Weights of a small GPT-style language model, trained from scratch on English Wikipedia: width 128, 8568 steps.
Each number is 128 + 32 x the weight over its row's rms, rounded and kept within 0 to 255. Layers, rows and columns count from 0. Numbers have three digits each. The size before them is the row's rms in percent of the matrix's.

# down: layer 4 MLP down (transposed), 320x128, rms 0.0952, rows 196-262, columns 64-127
# gate: layer 4 MLP gate, 320x128, rms 0.109, rows 197-263, columns 64-127
# up: layer 4 MLP up, 320x128, rms 0.0968, rows 197-262, columns 64-127
down196 093:192131156096136116074137135117152118133086133133196155139102142084093113200105135107126136153153115094101074131084107146146113087140155148148154144168093106070125081127153119186153118173122207
gate197 107:127191144095164124150160212106143168114165103149155133151086182147157141101127170142148118160128164159137083122170090073116139095173138088157163132119159124081110132126177082160123141107070111
up197 097:097151123135094105102143155102183132144115109153108128129156109121178125170122071123091126148117129068104070143105163078054107182105157200089185195130100086193149140153121100205127129145131121
down197 095:160058159124162094113093105102096121085146143136127145166152120158147130156164125136090154099038097120141166131102148098134127101099160150127114169112068158107106151151152128094104108201169124
gate198 095:140155170100059152107123110127188137125127149123132174083110129112177076128066194137146105099135137125128119179156129047131191071182160132112115093155111156121097107145158114100155159145083167
up198 093:120122126101125089134152154112154118085075091113184158143139163101167179160070125170086116131125079114130093140124167057210134147121088119164081179164141139185105092121128135163180118172118096
down198 098:158128112140132117168114112141127087090110128147159139135109086172117092134129080107083068130076177129130133110065182120143176108139142125182101099097095132153155118135117110149152121153098134
gate199 106:104179098082020100156115140119148130165097130099158100133153154183173181113146088170151130144116117128052146131130169100170083123155118121156071147112162146098114122105121137127138150126135162
up199 102:113121136124124155067039130127093100099137061181120109119077097130148092150163198160121138071139047171130123107131115126187109120134108141144150165174175161101073101095074156132164139117108126
down199 103:087082129174082095110146113148149136110106114169156143100131122173155192176181079099123100161107081137173156079229122119146134108153114138176076201063141147107090162096118092106159194141081122
gate200 096:121161144105100189147156121123139090131125084133158119059107113086097131047164109141162155189171110124101159120156157103106094108132104102158188141095110158053122133152110107055172158119143120
up200 095:154112124091160118153099164126166136114071087221127113147139063123132160102168081093094140131114082090138129154151177155227157112155086168163126098059058116179083160166128142103150147120116139
down200 096:174196128182163124115102147136053119114187156171116115084108148168072156112128113137108097139147070110101150156131119105139123107142117143084099112162089113203175141155094126110130092105136084
gate201 108:109168100133105119108178097132140172112157104195167179095166160126120090157134155181129172192098142092103117150151171108174157146138172134170102134151099159121130089155091064151156150155077090
up201 102:145151144147080187110123051123112123096106114128132143154137152077194167141098144111140090130088131112068137113099089146116165128166139090172092153187096187134100076084093114153052122140141121
down201 100:093159148085163066142137118097134069129202149086118174170130099152111117143124117093146131135107160150122131122105193091116098071172086081151207120141212128176136131129118097166126084149137184
gate202 108:109186160119059134125113112085184144100133091188132136101147155145124116134139111144038134165095153122065125136182144105137081125114083130104162130097099128118108120135151177087145176135110153
up202 102:101134144106122051132085146119173161095101129133155148159121053095137117155129117125116049165158110104134167164148199188144173076117084179119132107089202167133102072086154079094178159143135189
down202 098:155080110124199171147120137124114104170168173154169170171099103107142138116141159154158172080111124148207165105126168134140102155127098146130089141132147116064091070104093131088128100140175128
gate203 094:134103189132118129127146128097105133178189158123167108134139101188143160078146188130172138140150140103106136178131100155168192113139165105089148190090160159057114066119097093153160129181121089
up203 103:118147150084127095077165073154193113149120126084161105133123073134133114136135125109119146188092112154052173157114091149090090109164151092114144158126090116146095114053115122144101131098183106
down203 102:161104056069171136158134175127123073127151152104091136134145119134157084124203180144106106155196111168190134118106107116138126112109146113186102124096123133119136131078043114134103173082131127
gate204 106:093119082090140133136078040146172152116136164170120131117166126188155126153145102101107165043075141169092069067172127058105074123116152155104189113126137114085127151172148115149130162180055177
up204 102:120193095154123123120161113142147140118130108133121136150135094198171103159112147103123131119158143084160136109131101095160168141114166173098072055129191162136123180089156062119132129142101195
down204 102:121078130141141120141171099165156111090130084128175170115134153200150113147099111106156104130145066167163144137080114154115125127177165154093132065128085103103138160138094089148156179137114099
gate205 105:105171083144156131149118117098159128100156180069141093125114113177114103174131119210073082144152177104121138099180090066153095127099156110159138165111122087132117126206094109170123164097120130
up205 105:169165076141167089166156063147118051170146157129095126164133123190107112102161143150083087147145166120165178133152112141043130105112137129105093102079168188122078063113074146155140139080141080
down205 102:078171125175116159090146145165147151161140127144136130156149169100078091169218130059160108145071129106105107199100156114140122128146072136099067135129141125153092153096109185097162100150211166
gate206 100:139129118109100158128147154110145117146122037132098028138088116130157172128121091175129136106147152165171136124123067123126153106184148109134082150061109135092123097184146128112170131144147151
up206 100:148152140137075128139160133151100140185147116101056109125085103185123124151125081154153173119156168095168138156127148113013071141160135130077101144117107133115108121124153143145128126200213131
down206 102:244133182126115093152172136158188081085113156152124204126179168112129095140169119146109119195176095122139144128130146096118120065080119172103146077129145117110136144142114098120128107133099098
gate207 088:131154156099086176096186122075117126201205109134129141058138116150143103123112179133079139137111161117135150119124141155115115093133146077124115141081211153088038083129090158157160138137115155
up207 087:104145083122163109204140113126135172128093100134152080152075188133121124070162063147103124184139115101153168052161138092148179120160149159159116137151098147080175118127086136152116122115108167
down207 093:078168117092165083151182095111105177199180118136068143063140075151139100132127171136178149085150135142147135120198151078101129107131081103122048135106183108086078115150122124113176115127104139
gate208 090:147093111120115114161160107152071185214146153224116128120167169147165116142103085112149159209181117122149101088121072101086105162119173108156083075131151114091115151144175170136164100139116125
up208 092:135106145131129196120092156161071146158121119095113095144121138104076154113145122134100153068041135158071097083117100137129138135107125062112157152138139146107103130144137141147111149146063135
down208 093:142189169169153141169171144129146070092115158142111129070141094148126093137154145119114098142137128110130166099185163112146138148138159104136130171120122160145173109145158117156100173108115143
gate209 092:108137106133080106115129122197132125101085108132203075131091132081140137114097122186155147111102131134102114112153089168097093099106142123188113173150108194116081118109074109137106179097117169
up209 097:134139139134101084109123139111068155105194124120130119110086199149107125142139138075161084177150135195152160107064134123206157095180149148102107074095148137147146096119100197091203141126070189
down209 094:101100141120167117129116118080087079089084111136154119074112106101137167144093192103111159189128125061085158110111158180098139090185150154109139131119165096094075086136144151119143127136087192
gate210 107:095160105095112150116123120124183116126140085186141138141143145173149115159134146145106176086139137060135168161112172130161130082156131129119118130130082118073076089143126138140107134106140153
up210 105:116133131107144098150147139085072149209145093113033144199125129094105150102085072108086093117157099151181099092099123157123097137183141103124121100092216155148124139151116157115133116144119115
down210 103:191121120079158140124089202078194103146164141133141122128178155163089086123109175138127160101145115139094145103116175099080150079153116105105140099100146094117135131166115080123171114039145154
gate211 097:127145127047126178133095090209087179072140111192110089143080125081132216111117151174106138142127126155135151078145116138073104113142162092150130142141114210149120057176112130132135145142133156
up211 093:141093057103123067146096100096145179183076091166097130133103101118143120165123094102115136152154140106114116153144112091116138116130098126151178204169023128139121081102113133089193131146126147
down211 092:093122140104137136158093128096092117117103145148091123137184119126110087200038105056166162121132150163149095147121116134097170103110172130093168099097164099138183075131090160074145096099156123
gate212 098:129112161184093176183139131143108137159102156171125067120136145096116128116136127121169145112185123140165165134173094156021094044167086071098116128129122178083158132111170135181076164128081137
up212 092:135082111159146108118102082093102101103132149086141150147088152184118131106076123112087120139173150083180146135136094113138135154124171135134000110179155096173144127132114175138132107098136085
down212 092:060122098166132096145163085160108111119143094101175116078111171101088144110187136108136141180055185093174095086151115142164133063143168129152113119121132102162125125175136144147089198131111141
gate213 105:067161095111162128133111115187134147127108138116162142072141095111140175102114111153106109161123113130148127117144103129143069109155149101154065121135093106117125111144067094169101183129208194
up213 101:144116155116087145148107167157104142123100111177177139089085179109152149137101214168160122186141097106133168072118157112115115108152120098116076059115123119168128109133105150152150122162096211
down213 100:113112115101173096122098157123184215138152115148144125128151144124138103083127178135100097136084078174180130136118095157168077169141132126128084104110164137170165058084112109120075086118155108
gate214 107:113114142100109148128170112111108208174163081114105155143069173162120169140150145131082155115084121106144134071200100104144134159122117122123124137107100148101141166128051118130164177166134123
up214 093:124111117163177089117085090145175095093110168174149132128138086147103123088138101089127154037153137134146124100077154139133137075152169157198097120156165144118094028129165150173096101087095134
down214 100:110152180177084103119147106117052111106122134133143122131112112128169134102131148163093168097114091105115122115136123155080133109165162108076161130114109099064108189144113173126182193182106152
gate215 112:161147101109113172150150095093152128157168136097085100130129138153163185069192132133162106172110140174146141061146117102185101044178136092119127149118122113107100114123112170150172142136112168
up215 110:143085148133145137165066102135120132109110145135130145156132216119080113156134126101126115095123111113079105142167095098094098075114149113111129076119166134045206143143143110122134125153100173
down215 109:113153145160065116086091099121110132078140151173163081118127137130103140114127152133149154129162160130132119093150118102159152148130136114143160105125123151089085134097124114137087180116092111
gate216 101:127106062123112117150131091101095159132109097166131119088145174183108124158096195167142127137102102141105067094166205066091104159155156145093156127087194182112094137143117109144177175105114108
up216 097:120166098160114137185184135129157135077158082119089151111125115131156132112059171104183117094151098093105125106101132117103137184155134229129174162067173200132096131117134121132097098098166070
down216 097:157141125121115153117145140175096151160169168178125155120165152074121146117087153119142121098101154134124230092098136154107173142092151133148135120109128148075087151146156114160092067085142175
gate217 098:112142140136153131102114164130105066147122155116175174095102105130110161116188136116125107115121112162155129121149121063091131089098085120187095099177111154142112124112089220143108153173140159
up217 096:142113109114203091176106119064185180138134082145132144150140179150130157151125099142092119133155076109084122164117174092215185082198146125115113124137104154154131105119137145135091130139098111
down217 099:112098081074209136135145116137085114158138120148108170079130114124160186108136124170034154144152130134191111143197151113147111123143151118172133158126065141165194128159129057073102207175103110
gate218 079:153137136129070143135153148174120146186136111164150152108147120059124067109126146178116108153095145088125150170103131114153188130106151124080156166123115120104059072143150130084128128210069106
up218 092:119132109074111195151151167123077149164111074131133162069150123164151141113156144146071167141194151178142154147088121106108117122128150097159128167096133148101065114151162134126104111149139114
down218 090:151061171109114148124140131078169096079127154124181109167119135069109121139123111143184074180128083119137141070113115146126106132110128146116120105103135091172122178129146167129109115158118139
gate219 094:039135144110159109134067127130131087113079120139140126150203082138131093179160086143039144090122154139087113135137160107139097082161185191140145105154118105172138141100151173108192169172125133
up219 095:116134123044097167125154215118128128160131128179157175118134141193072060118166149112172183130156122151172132136109168100121153131107144132188079158076132112137112089097167104113116113167101144
down219 095:126158088129106167089181133143165119151111132087080146124117089130123165136095177077131118131092085108065142168114199139112112084149128119179083110204063131159141131122152115113092153141142086
gate220 118:128119038080054070114143101093159152131150121130153138165104185188198118166108187113148081156145146081127142105150142135159146112131180116135079178121082133125087131084114149106136175093083114
up220 104:164144176137054106133163131066137149191161163147083142134090164148107162149141126105111119087076123095125149135114140129141073079073155114110143132129082098096114153125111157072138147091131078
down220 104:191158110137118127119178129190097091123133125112135135145142073124175135116178171117159092075109076089097158156081146114130159093126155090105149133182205171119118117137151111168095175135138154
gate221 093:145075134126079156121112151153078173137145115167174054138122128133176109104092100166196167162107149143147176094118117100115134106130110157117075129105107135126107128132136159081114157113107165
up221 103:126151105172144027157115097138114121086128152183119130131163112159168171125119167150105108045179091096110160136125179110125179117148114170140159054176080134131143114151104132118100151103142145
down221 098:065126151154150120086127107161138122133086129153135129094086082191181157123135106117109078154145133166203087153079059174092156150208128086106092121113078112105109127153144162147126093175117184
gate222 103:092086089172129104171070061142147148173100126141165136075126146157124101117202108148140116160143098182054117123151153137105198083107105076171060155146115203131145054098141169157118177131113176
up222 104:132073150147173150217094162075176097146102191105091086135191101112129098139112109102094148159129123172094160107114122117081129111102147121181136078156078118118168153168170130155095107140135137
down222 102:140140106085103139117123125106077114125147172093147132166174173085101109106122107162106089112053051080142124100132098111167106126036182123127173038165178099108158135143147140130135136066154095
gate223 103:146165086084122204137177137033137126163195140124110123126141090081150212090100173177148157128126162139119125113118111069149133126169130097179105204132133124065099138085110166121144131115149127
up223 104:133115133066122212164124145138096205115089119090164116119111149107103171131082170169097094142175138205091096071132123118170122145142134080211123145174113135171086096141138065095111143110068117
down223 100:144109065099055104158100077121149164126119119122066163183185136163133110163096182149127145172081072128109126120129078140113120045136070148101089125147104140163116162104149131139084141179108111
gate224 102:092161148070100114142101111139176182090113090202107099093124133165143202121094109174148143117124132060089159076155177113135178152110190124118134141091141123149132118105094093141133150161098164
up224 105:143117126140171093086157185154092117163130134129137119103035129137128083096145154133133141068150129112215102182118148141139203105144065124070094124127091151144112137189130116130155131097133115
down224 101:089132136150142097128153159144036141129101116129189147107113195132152088150092152120093114160090169063162096175132163138153148120148076109087096184164130161171145166121061137093094168127138165
gate225 080:127154070161119144126141119144136104146089108067160140077134134205163093154142117180112171144119181163094040149105098146080076153096172164171140193080127113094085156157111092153160153113199103
up225 089:175131138116136117144164164143146184135096093124107184078119152170120172114078113148113134132165101111167143119088075134168121172120168090135109132148134172123102128181155199148154102103146098
down225 091:130129111113077155156122126164087143131123160172147142193163081128075159087131084133127100100126106111125134141133106142157187085164138110128094053137122133136174136150146144103152069177066128
gate226 102:098112123080109069097080099158142106111137135093165128120128070203122107168129133148114162186163077138105150141153083137144129133136100129149136146133158164113130119064100173109129162160144152
up226 104:131104141147131135139128190150152141130143090114095153155114094085126121075121194224078098132084123131195202167121165177115093144076117153135157096148086134143106100103102099093082116122118195
down226 102:107096182160171101121086141145140163159136198101101107162119124114157184127182157156184106142121162100161142149080166150112059047065069111145130082139130147118193076142148165156152136123172169
gate227 097:112124103083152144138124114131139142097128099164175163110116152170156111100159154162144126109148077125101122158209126072112114111157107162160177109156171194094124103114136136139107151162101181
up227 094:128086104130115151149124141096125154153139153125155158119115153080100130156122100128123183089100164150149100146143083160167120129133096094152114103126130099116104111121129183124158125107115144
down227 097:139102094104140093099128117098180166185132116081138108167111093161121128143119141161179100136158181085159101111096106072165125114143128097119087121161111106112142132087071166104180115131121128
gate228 085:130107085151108133110128108145145119167071154153121097142127108143168126203103040128160136116127122123087121133141176101109126086173179139092112092073136129135117088085100186100186133124087150
up228 096:135110127116128162137119089081136213111123182122174093050116069102152122135207161166140096106097096147129135089150166135072102103130102131106138125168137189133107092127125101118130149104127147
down228 099:102171160079122165179125162145121140114144051125127103130101135128093115194100108143144145154117093163141165124170157119130158105125142108135109091108127106135163105108121130161147196110120152
gate229 103:090102113083100127154144098116110196124131147085173088135091148076179160155139096131135195143093099118126153085153113101131110159129099151143122112109101092160149127124099128058123168144097219
up229 103:129107114150143119128105112144133117098104079187107158130128172127120064111144097118091075126214110130174118068187113103140181128091116130063148146148171157131156162163114130190158130117061109
down229 108:183108072122155085124096123125102119164129115165166162149089133145131088125106074165081131173163113122141084149117111088117158146128167170115148104096090137170152167132109107115089079144133143
gate230 102:126111122120093123032158115121105154142184152061177128054088180127135093132122159123161144115080159126116197165162105180122108079128152127084115175123169178096108106118131078099100152143104136
up230 101:110126134103119163092158176036163145163179111138133141145144102109097115131112092082130094129144149093149102086107120110182151200109150149160185131111148119133089158171157183176146129164108136
down230 098:155158076127106143142128160089091145141142111117116145134185099101109071133190163105114122133145088122163149133178198094153183145160086123133109126067167088146123049187112105114177150139148072
gate231 097:094123098132127126128075128119168177101113099176144158134120151133148173138094066163138192123117118111097140125142117104184188125113153101107135126083092095152144160171146142116120156176084125
up231 094:131150131106210111176155106143157134195141158160092154100164118113089029112125158160109158095136136144116100149139190104129068138187164168131134125113173150120100137178097095096169139146102153
down231 094:126196136135132097093136099098137149127150149164128089186112119173082130103134085139088126129194191096092144178111169099127153082147116114142059125109162085110154167130140128127152094162113159
gate232 112:118138101087109170160140136094155123146137112141081119145132132203130142130133146105137128150167149169169143062160160135128172085193109147101089154127123163105069149143131137170100150130133134
up232 113:141098108137129158185167100133088083150117151151136185194149219146157121134175078105130116115135083163172151118120124125090086083173106117081104083132127157089176169082164156136142134140158105
down232 108:118056115086132142116143146105061115076126164120115216110158112139112120114125134157142118123113137146096121104127159106146045081090154168114104133180084168114112187089137182150070173112152146
gate233 103:071098112123119145124101146155169136168169103135090152104091115156104071145100153153127123125132126096127037105180138044158103167156201144197188141118147104109137172125119134178172165157121096
up233 097:113101043141132119103160138211106148128144131095091057185075120095173111149130128127137129158138104141121102123143110145150055132152165172176189113147049130182156169117152123153068126125139145
down233 097:201099087112111098140040090205121129159137100124143228152101127127128119122116127138116135145070190110119173137153168121107111115058128146223143084102152108133165125109123084143102146132163113
gate234 099:116085106075088117117105123133135126175126171113138155114121135164138138151152123148090132139103161157157100117169117149173134076049166142167087151147153106104083112097060124169098176093104125
up234 101:159152141148095130142066190159065056133111146098198103124091090118132142146200177152185156129099079113135144151153111088151143119097084100104165154101168155157166090067153100110103117120130116
down234 102:120082088155102108133103142204109139153111101089139131123147117153100155112106175096134064143088083118127118185105134205120071128120098167138122128197089113162138113106182135157066128151100132
gate235 079:114116147077110124107156155150070127104148130140136139118110094221092078148142132181138082151132153164130161095093189151112170156161196145158130141140062092170130159121132124053095105144149087
up235 087:135127105127102057216120170145147114066116139130144180080146133160127182167153121177146115149154151073107181067120163109180172100135127096135088111111121126149171092103152131120092141066141116
down235 090:130167175108193157121118139133129123166096098111059180079137147161126141145112106137103157122128088211099146156132108087102176139136164113115117126149104133049147091133130155108136069122123194
gate236 110:108161120085141110140167114140155160164152113089116102112128092134220151148159139112096126177150112150131118102148130147149136136153154068090093132082110140088125103194084107190154145216159153
up236 106:137134143106090114071157078207143157152111154096121109151074157182122112082104120141105149175145107096167128114165114113169135163137177110120168121134141113113155132141085164156135147091097097
down236 099:165121106171105130134168087112169129150119114191085159128097075107159122216115100148147119072111124165171135201133118157090125075131190139133080089042111124171174106098178122147140048175159118
gate237 101:082169122089078145114138123126088193097084112123155125068060106137170141153107125112190120123179154118099121102188118113122178137137090123115111121171162147137107105131073141133172155124156225
up237 100:139140176109096108041152164090055094148164122138131149096114131096114073116123177079135133148145105123162122169107118078085115140100198117087105083172160111152096104128160143101202141182148124
down237 102:021127104124128114124157099179092159118105107122119118097075134154122138120137159129066093160145088072125191165135091101077162078150111122147135205125092164118085124162150151146081175124129125
gate238 105:142124129128053193147158104079108148192192126117107129100138134124127121123098144138096121094099183157151149077136116110107124082161155111116106163164195143094061127082089134103123173113108125
up238 107:134102151156112123109095132127088073115134110127151088176115180079152129142165127163114093148066120160084098120138111179102140122101121151120152165125131128112126142075097061143158144105122137
down238 100:255162141099110153122165148145089143109145138174120153117175125109098130114093131120165162099132142108113109121053150052136152136100123128164132171115124127120142139111091105122119202110112094
gate239 092:134081122056151122181079135150102118194119112162130099151164167086141163114116127147154134157115117195168185091145125106135124095127172147105157161150112113100128158123091096142086149150131196
up239 095:131056118102050151129133121086171134150102145117172149128121097137199115103135138166072167067123107106104123113132155097165064144091133173113104092126096101165129136166146115157176112115181139
down239 096:201112168152087130160112109118158119117085144123061139133115098138123175124102162086097143115169086051084036132133108134109159061160181158097104171141110145117165152134160151116116144123118111
gate240 100:096068138091091136104144134120090143122112150136179137127145148110087117172172116221123141116089121120126141103175113110147122151143060218119151155121167090108094084155099169118135148094096166
up240 100:134142128157072087097166068167169123153118155113130153075092106140145144157160120095098091071059142107047123162126156156135049160139181128165152126069125122110137107105098100155108128142160129
down240 096:141129136169107114111112134078170136152148118147086137129160138109083107151118115052080215085104085142101079142151149109114057150150133139180134153117090160127155131117101189109139159172133069
gate241 105:099179102124136113102060180133187110088185132168155078104135156101155132128070100209107122130146115091132138082153100124147065104144178139115078098114145093123093147119159126144149182132076149
up241 107:127098114136112068088131089119110097134120233117106118139111167148153129144140149050117169107062083151101126160152095141179088139184134138130110157138137152127169156174118189099155133029129065
down241 103:121181101159112119120077138103109087118120154197118100175125099181065130153149087180148081087102121105163143138132086090140127146116098111161078104115202168070114180157073122112119132152116116
gate242 108:143139128072136138162164171058128116169104137151085122068144127139100101082068137184132141109159154086184125120143135116125136119168100108136148138121108089057049125176123117152119134193161159
up242 103:121062144081160147135125160148072093118097142129122096108201190148140096138100090145130113123098143146161080159121130108124135134095116198159122052178159163145134099160130168090155140157084093
down242 101:120143092204163101114170099116146111089145136145196164085081120156179167084072138109135096073063135120154105140101110185138136155164158103175075070121123161171136151073160173177119156143120140
gate243 100:104066129087101074113141111099172114145121155130134101130068130210183135120136152114138140105115083138070101132169142172162110112110153134124148152142109158100105111138138099119221161181094120
up243 100:115113139097155144126095163186103150100104179082166066151133140145125117087143120152094107174110143148089156107113063173116141124107139139047146157114161238134112159126129072139089115118123093
down243 102:155150132186107149116057203192121125104102111124129128155180167148054135079177146182094119135169103156074095133118098075120175100129143128100125121157123170124132157119122144146084120081146098
gate244 113:100141095139119172140088109151127138111135123161179134070096150098108122144135138169116129107148155089087111106150097165174135117137162124133119115090116128119060076081149098093131159082068208
up244 111:087148105122145119193113154108149158143122141173119172131152146146119052130100126131151155136042061174122064154128118135093120137119117163045127084099109177114145167134137132124098122132131150
down244 111:133144176182124080145102115069152094163164096200118112184177141139127096143124123105167136119124120164140142160117154122102107086184130094099141104110104098096117171168063049135116112171114108
gate245 100:101148094102092215139083122131173142070142145169161075147124162113158117161087191148174156112106100166141139124146078086128111140160133155146183171129076132111099085144210122122118133138124188
up245 093:167171176135129152140110115167130158121188160139142101091152177092117127093141140135160104129104142128138089154124111112091163116080203126154210127136093179151073142052147098136138147085107119
down245 095:037111131093166153108177143162150146131105124053079139090168167082174091097187104090118155130121061167116138127070158135156106119114102162134103099124116122153109116121142158109140116163101078
gate246 095:137161176142154096118110133095175115147208130187127165136199126117079096135117122154151139074059194104131121097173127156107132104130127142083145149147132097113132156079154131110141168098089098
up246 094:142157146153101159072125151111118141176182117085094083117115175150123120080107155132128179078160135132161144126105076112131106098113177154162140124146082170122063087099133171083135100145138139
down246 095:094111169181188114087117131122114138154164123116100159125200121163085155167114081175122072170113111118158133136107088082105078078109172087149127200229118135165165094136114076093127147171136082
gate247 099:107099153112130158099109167154092164127149102120197153055144120212127094071078148176099139111170161154131106122135105066099108080114184152136168110084143168136124136105123187139126158216063134
up247 094:133128168163098126101157116113096172153154124128063098082158152172132128131123097119173102102101126153114149052160064153137106132103138133088115125173150139128199141100164167069121124117148151
down247 100:139154136150102106112104154122104143134144130138132109118109152154085138146197106173088100138108076147093105126215103039139152098122125176127147136150178150148165096126092151120157220113140164
gate248 083:148116097059107125112179088162159167171151100142090157117118125128138124082129109158167146118142137149136151115132127114119162137167131147124147148149138128026140112182075206192166127127094114
up248 092:136104140125173144141112094149120119122153143137157084202138102148120199154160122169156117183149046154115053159165115112124117169144110135120159155119120157085123159128097141105125144134157130
down248 092:191147099115176117153112119152188119139089104132116085122167116148163182085103085163132146146135125126143119167088149176118116091177139233180138124099122064108140130171110169107097050156115119
gate249 097:026097098114082130178130075178146080085119097097151166076104129108164135063136128186129166152152176141130160129152110165138139149116125112132087127081129153111122081123101126103105146122162171
up249 095:153183147152109180068135096123106156127165164141131143103127115111125069174136185115174126128079095106098124138147124096128108093147161134143169094154131226113120084089142095138096139155113145
down249 100:105128140105086112154148105191125104128101103099151114094114123144178129121141165143110101150099149160120175175171129180111154126119103131116112129117144109101142072089114133108079214136163088
gate250 090:081108106093119127173123190145094138129138066086149144119122144151136041129168074203127129150122129159142119125132132078128050148093118150170156113082159120111105147207133119156119135158154157
up250 096:125108122149082146102083157131074091134167143159136124157171107136135100123091087087066088096092142115118161183157078117109151146118135101143164134147129073096158177152143172160151126133075090
down250 093:211154169130164092162097106083119098167107099128113124138064147147139160120101137183119129176101128103133125104080113073134073093173155187133134133146147135170150146116113129136103117086127164
gate251 105:121071120089072151086168069145102097138183069144110102126127155136129144118173140159105148131055099170137125105168120097137123119132142088096141171161122081089108112158135149084135167119140136
up251 101:166136098148105163197185138117135135214105143127059095143122087128083124126142105089081078126179102130155099104114099121183144124152116126132126147191151168147097144188049148146146128114168105
down251 104:255096142129112128149092116087137123152109112102131141130089179111156152129142084105177126091124137193145144094098137167147134104175114126115096145126086105146100091128135064171167148104104099
gate252 099:144100106090078187128091151172181138161206136159107077130144125196137085101103150131116168155182107149145196147136157132132155135159124102095119095121091146068078125155118148174063140195113104
up252 096:171125148087088113087165150107100126162141102122136160147154083154143145105112182137124050106144105079098095066094154119128059142120169134122061100106111095136105146170128142194165114148140075
down252 094:084141089144087071139147142110135143118068130070107170146081150135131195159110163098209105125137092124133108131130095133138121112134129142106060089146067140163104184145163075132186167149144126
gate253 095:113179123169030139111148073092120143094202099139141109125114157173166144184198188115177108137134176128151114167130167153103122070112138146099042103127160141137175155114118143091111151117090138
up253 092:155094154120138163134201081099097135137120158124127127162106141133170108141107098100106195128154093159165069148144116072157089131188103136104069102129157078159123150127102184087162145098110127
down253 092:163147142103086160112157111107098093107121166155117201176106167111121115123086084149160091131168157105088070162133116055110089142113145116110150157063205202104118105158126158068090161151134067
gate254 102:141128100108138134119115147156138137079168118092154105064090163175189135099117209160203175120149144087118131152114097105136135113101118123090166151099122229073105113045161101149089150192133103
up254 100:106141119150129081143116132092132119175133108169080143118161129148091165154104109104168210106086137147109115200161131092124140135171116169107083058094143116090142151135114124080160136112139131
down254 102:111149099124092146136169086135156081130082166195180107146055119080180087121127120146142151106075129135114130135116128125109146125125155150120150139199126133152071104111149158107145162093128176
gate255 101:134137177135077111136130114091099155152165094125106107119118108139126164066148090121058170147149125067166134124118149110180145136159140101102101114017173116065154068150151132164179151119113160
up255 108:130135121180108141131085158135078101119180046144125173081134111073148086071096092134154173087092185107173106094092163132111094176106138110129112098123200109113100138132105142075076123131104177
down255 108:255138159102107125144177142094144128159127210147148091118165071151092092106145165112095138127088093132111129144116145106130127146117200102134162085131127103157128110111125136146131123086120113
gate256 094:077120123170072128130115182116141092105175105140195087129139183154131126126143139180110147134097141150139203115135115174085204125085069137065086162121138171118095128156128140082136157162049158
up256 100:131141135154175163182058200168173100116149130103154118154114117072156182126163121134152103158170177077106109079058142168142192193096140121120171179140079062130111171122123150120094108186144128
down256 101:186132121131163190166172097172156086131154157163126135167092106155115144134155142141124133088166117130116088082057137141143128127123128127105152127062099108133116114149142170156148139058088135
gate257 086:081141146107077143104164135139089150055085145143166101156109066140144135109136123143084053120080164181147154100171173133134135109081109140128136148120124164186123086107114171136096182126146090
up257 092:121202107100086129074158112089097105139191115077096097095131133182124125082118122152129148159100172163156127105075075105149124074103181157178066057149165119171145119129106142086142122125151113
down257 096:074174138163157123157132120142143147094136101119086132112101105075112117137123146161131150084171115101095123156128131166066157105129118179088095090114147073072116132112094123094146103177107147
gate258 087:104163109116136138108140111088187129163170129204116104160147120168098157170095068136114186144155116100157133210130114146144206152100076125144107146108128123077098144120109099154158130143063111
up258 094:158184113134125119155203166141125073149157109116126126103140093170125137120148073065100142147181072093139164172110101139147167102172143095139164176120099176082159110152137084149153109114192100
down258 096:155097160184128131096154111104133128137129158170151142110093194097175141098159143085117130155041148111154144156092158165150149099128138140146098069141149129099129142117135105099113106147118132
gate259 110:138108134143102189142099115157171114099145140126146076116129108174193111140144150143145074114158157067115135129141089136115119106135057070101072156169141159094049081163182144152140164132146134
up259 109:131178185117119120098121127096098155134115146075179124077102136168102095163181108156118155157114180134082058142131137150156142142172117116152163125125090067125077075062149108134132140064113117
down259 108:037105131131139101095094107140078137130105102117142095085114155151147105171137160166154106112118136105110176149170109100131139116145100171107183152099100158144122047138156159082089163103106121
gate260 101:115179148087150133235123105125151105104091172185117115131172081085135166118136098141127119133168129128105104130174194106158211092159122115143131118106142117118154127110146061157094167161095170
up260 097:110139113095122078123125182102136160102115122118166123133138101132175148116171182131183115150138169152102123143119117097166143157134128189124114120124077126143139136190158086074119159119035084
down260 098:137149145120142086168112156105100083157124197137164188096189141111109110125116119135174091104081149145142110195138124113138112139126135131099106093145142157131163203156116092076110143180134137
gate261 097:033124103189114090125112149138167103115129106092176132123125113188141146110130105160136083122125139172105165120116140126176158074133146141117130158132175213150129047107103113126106129128184128
up261 095:195150142092117163150148133151132083139149116128125147069113136114099069124124100067169167072114072125065106136168100089138087137106103109121125113177101126114118191149082173124126157167116097
down261 096:164091154144112156110130084116144149089137088092200097141118092134167142105195125178105108107153150181119152143161117141103125101118131100114080092092170127153118110086108099112139179166154127
gate262 098:076104155101130143124107135172099092175129075163085134101161129142102136062133136142147130099153154109095124151122122088144157139148162129158179114155158145059134145133132087175130148208109169
up262 108:158126154137135163086137097114118128156132158146139140085109124058100064075126133099108144140117136128127154156099119131082187067152093129075145172136190128146116107139167152163144109140100080
down262 107:151123184148124124083206089099125140098143139150154066132109124107154049129155098104111073121115130124063102152123094157123131166151152126106113103159087142179118096167162195097122103133087108
gate263 105:054098102051136149147148040174143165133122139099095106157104137118141151143138118144084153140194154113143122166144117144091085138096159093063121159128091137120097118123070159170113149152184148